Weights of a small transformer language model.
Size: 12 layers, width 320, 10 heads of 32 (2 for keys and values), MLP 832 SwiGLU, vocabulary 9535, 18.7M parameters.
Each number is 200 + 20 x the weight over the matrix's rms, rounded and kept within 0 to 999. Layers, rows and columns count from 0.

# layer 5 MLP down (transposed), 832x320, rms 0.0364, rows 536-541, columns 160-239
177,198,181,213,217,208,209,201,139,195,217,207,201,200,206,151,179,189,223,226,218,205,236,238,191,203,210,211,197,185,185,217,206,219,187,219,199,214,152,232,188,246,187,194,198,203,182,206,195,193,230,227,213,176,222,145,173,220,192,174,170,190,190,199,233,207,164,205,189,227,194,192,222,212,205,209,184,187,211,232
162,184,171,218,208,192,167,220,152,170,235,214,205,173,250,242,219,188,226,175,204,218,215,212,165,190,207,192,202,187,178,169,208,205,209,199,185,212,243,183,209,169,243,177,172,231,214,190,206,168,186,224,203,182,194,218,188,183,183,222,233,188,222,230,170,192,206,207,174,202,181,184,192,213,187,178,204,236,188,194
175,209,176,172,204,224,203,191,189,204,207,198,192,185,210,218,175,209,198,224,196,208,192,201,198,208,156,207,246,205,183,155,193,194,183,177,247,208,212,196,188,179,175,176,200,204,200,164,182,233,187,151,184,249,273,164,222,167,189,193,193,174,204,193,197,196,217,221,166,207,196,187,195,204,179,189,205,178,187,206
232,201,173,194,199,198,206,206,200,186,174,220,205,214,193,225,171,209,213,202,168,217,225,195,153,238,193,184,229,206,152,165,221,209,209,164,206,247,221,151,185,210,181,187,199,204,193,170,243,163,190,164,199,210,180,190,197,234,186,185,206,192,191,200,183,205,207,191,194,182,204,221,205,218,205,203,187,224,250,187
200,205,220,169,209,204,204,194,215,209,163,202,183,176,151,224,216,185,224,173,225,181,188,212,199,200,235,239,219,222,186,194,205,217,186,244,188,189,224,217,193,199,178,174,220,188,190,226,179,188,180,162,208,192,217,216,207,211,202,212,199,197,210,182,207,200,196,182,214,181,253,185,176,212,184,217,225,197,186,211
186,161,180,211,231,168,190,224,232,214,217,184,189,197,190,204,219,236,199,171,223,210,238,203,217,174,161,179,181,187,235,192,179,211,183,177,212,194,219,182,212,208,198,208,214,195,206,190,179,191,196,185,207,186,216,208,186,205,209,224,226,232,201,193,181,239,226,176,157,216,237,210,200,184,222,213,203,182,233,194
# layer 5 MLP gate, 832x320, rms 0.0403, rows 537-542, columns 160-239
180,219,187,197,192,215,181,185,174,214,222,223,213,195,220,220,213,175,197,211,208,193,222,204,181,193,213,248,182,201,173,179,218,243,203,214,205,208,221,243,184,212,206,218,196,204,193,193,199,197,220,172,207,202,190,232,212,188,172,203,199,231,179,198,183,220,200,204,171,209,207,201,224,200,212,171,193,218,195,221
183,236,212,188,207,200,200,197,197,210,206,224,177,178,200,213,235,197,218,205,204,224,219,169,164,207,188,202,232,197,199,227,182,163,186,176,201,247,220,193,203,220,191,211,191,211,203,215,176,197,184,216,188,239,257,204,222,197,190,219,211,212,198,193,186,185,211,207,155,205,195,170,206,223,189,173,190,233,206,168
233,174,238,208,181,221,207,205,185,194,213,216,183,189,191,171,183,186,189,212,218,185,188,186,224,202,216,197,206,190,180,217,165,195,180,204,165,187,177,185,197,219,223,208,221,181,213,246,173,181,181,246,197,195,214,177,203,190,163,202,202,224,193,175,197,203,221,158,178,223,190,219,209,226,187,178,215,218,207,207
209,203,184,176,208,179,219,189,178,213,194,196,187,184,180,210,242,198,203,189,228,190,184,178,216,193,195,220,195,207,197,206,182,173,176,225,202,188,220,181,227,192,179,227,195,205,186,207,203,198,167,180,213,199,217,214,184,201,183,199,171,188,215,214,227,208,196,177,221,205,196,227,174,208,217,218,204,162,206,198
214,194,166,224,189,193,232,195,193,235,181,179,184,199,222,218,207,232,216,196,199,229,224,193,219,214,207,213,154,186,208,235,208,171,183,182,207,197,205,204,227,165,255,221,221,207,158,187,180,209,184,184,206,199,181,166,180,195,206,192,228,238,209,212,239,215,161,181,206,169,197,188,185,211,210,213,227,206,228,205
179,224,185,198,178,192,201,196,186,218,213,195,207,218,214,195,227,177,179,205,225,219,223,185,179,226,221,188,205,207,186,188,153,203,226,204,175,217,163,216,237,202,200,222,173,221,188,173,192,203,206,200,181,211,196,180,240,217,181,192,184,238,186,229,229,211,210,207,147,180,198,209,190,180,185,186,194,196,184,216
# layer 5 MLP up, 832x320, rms 0.0377, rows 537-541, columns 160-239
182,195,213,174,187,191,160,231,196,181,191,211,214,180,230,213,202,201,233,211,184,200,187,179,206,203,199,160,239,196,206,180,207,190,216,207,169,226,221,155,219,156,195,205,203,238,182,174,161,197,156,208,215,208,234,215,182,181,206,255,225,164,223,201,196,180,191,216,201,201,210,179,191,224,194,196,194,215,192,183
183,218,193,182,185,175,154,202,191,211,186,232,183,254,211,231,175,168,170,214,243,189,201,217,189,196,192,220,234,188,181,202,181,172,196,192,206,245,180,172,215,197,182,218,193,195,188,198,178,195,162,253,202,206,219,214,217,150,204,228,209,229,247,218,213,199,166,205,220,174,189,233,198,220,176,180,184,251,196,211
195,194,198,222,190,231,208,209,198,203,141,170,228,167,224,207,186,205,196,199,226,210,202,171,188,218,207,204,237,187,213,216,196,188,176,220,221,217,197,168,202,211,174,199,204,195,218,178,229,187,177,172,245,270,204,172,199,257,201,217,203,218,165,209,186,198,219,193,177,172,226,199,172,221,187,217,210,240,215,200
205,193,208,185,180,211,171,199,216,191,202,191,197,209,174,186,211,229,197,211,211,208,189,189,214,206,235,213,203,229,202,176,238,228,189,205,186,191,235,200,185,189,228,160,197,174,194,212,178,194,188,163,211,204,217,230,203,210,172,203,218,206,204,190,191,191,212,193,170,194,224,186,169,227,186,167,188,232,174,199
181,169,171,221,172,199,200,227,176,213,182,195,221,201,227,197,185,217,226,204,208,246,184,196,232,197,189,202,198,194,211,182,206,191,195,205,179,198,219,194,211,180,194,219,224,212,185,203,187,182,169,195,215,211,184,203,201,177,192,197,214,229,194,222,240,195,157,188,171,166,213,169,203,216,183,210,201,188,213,189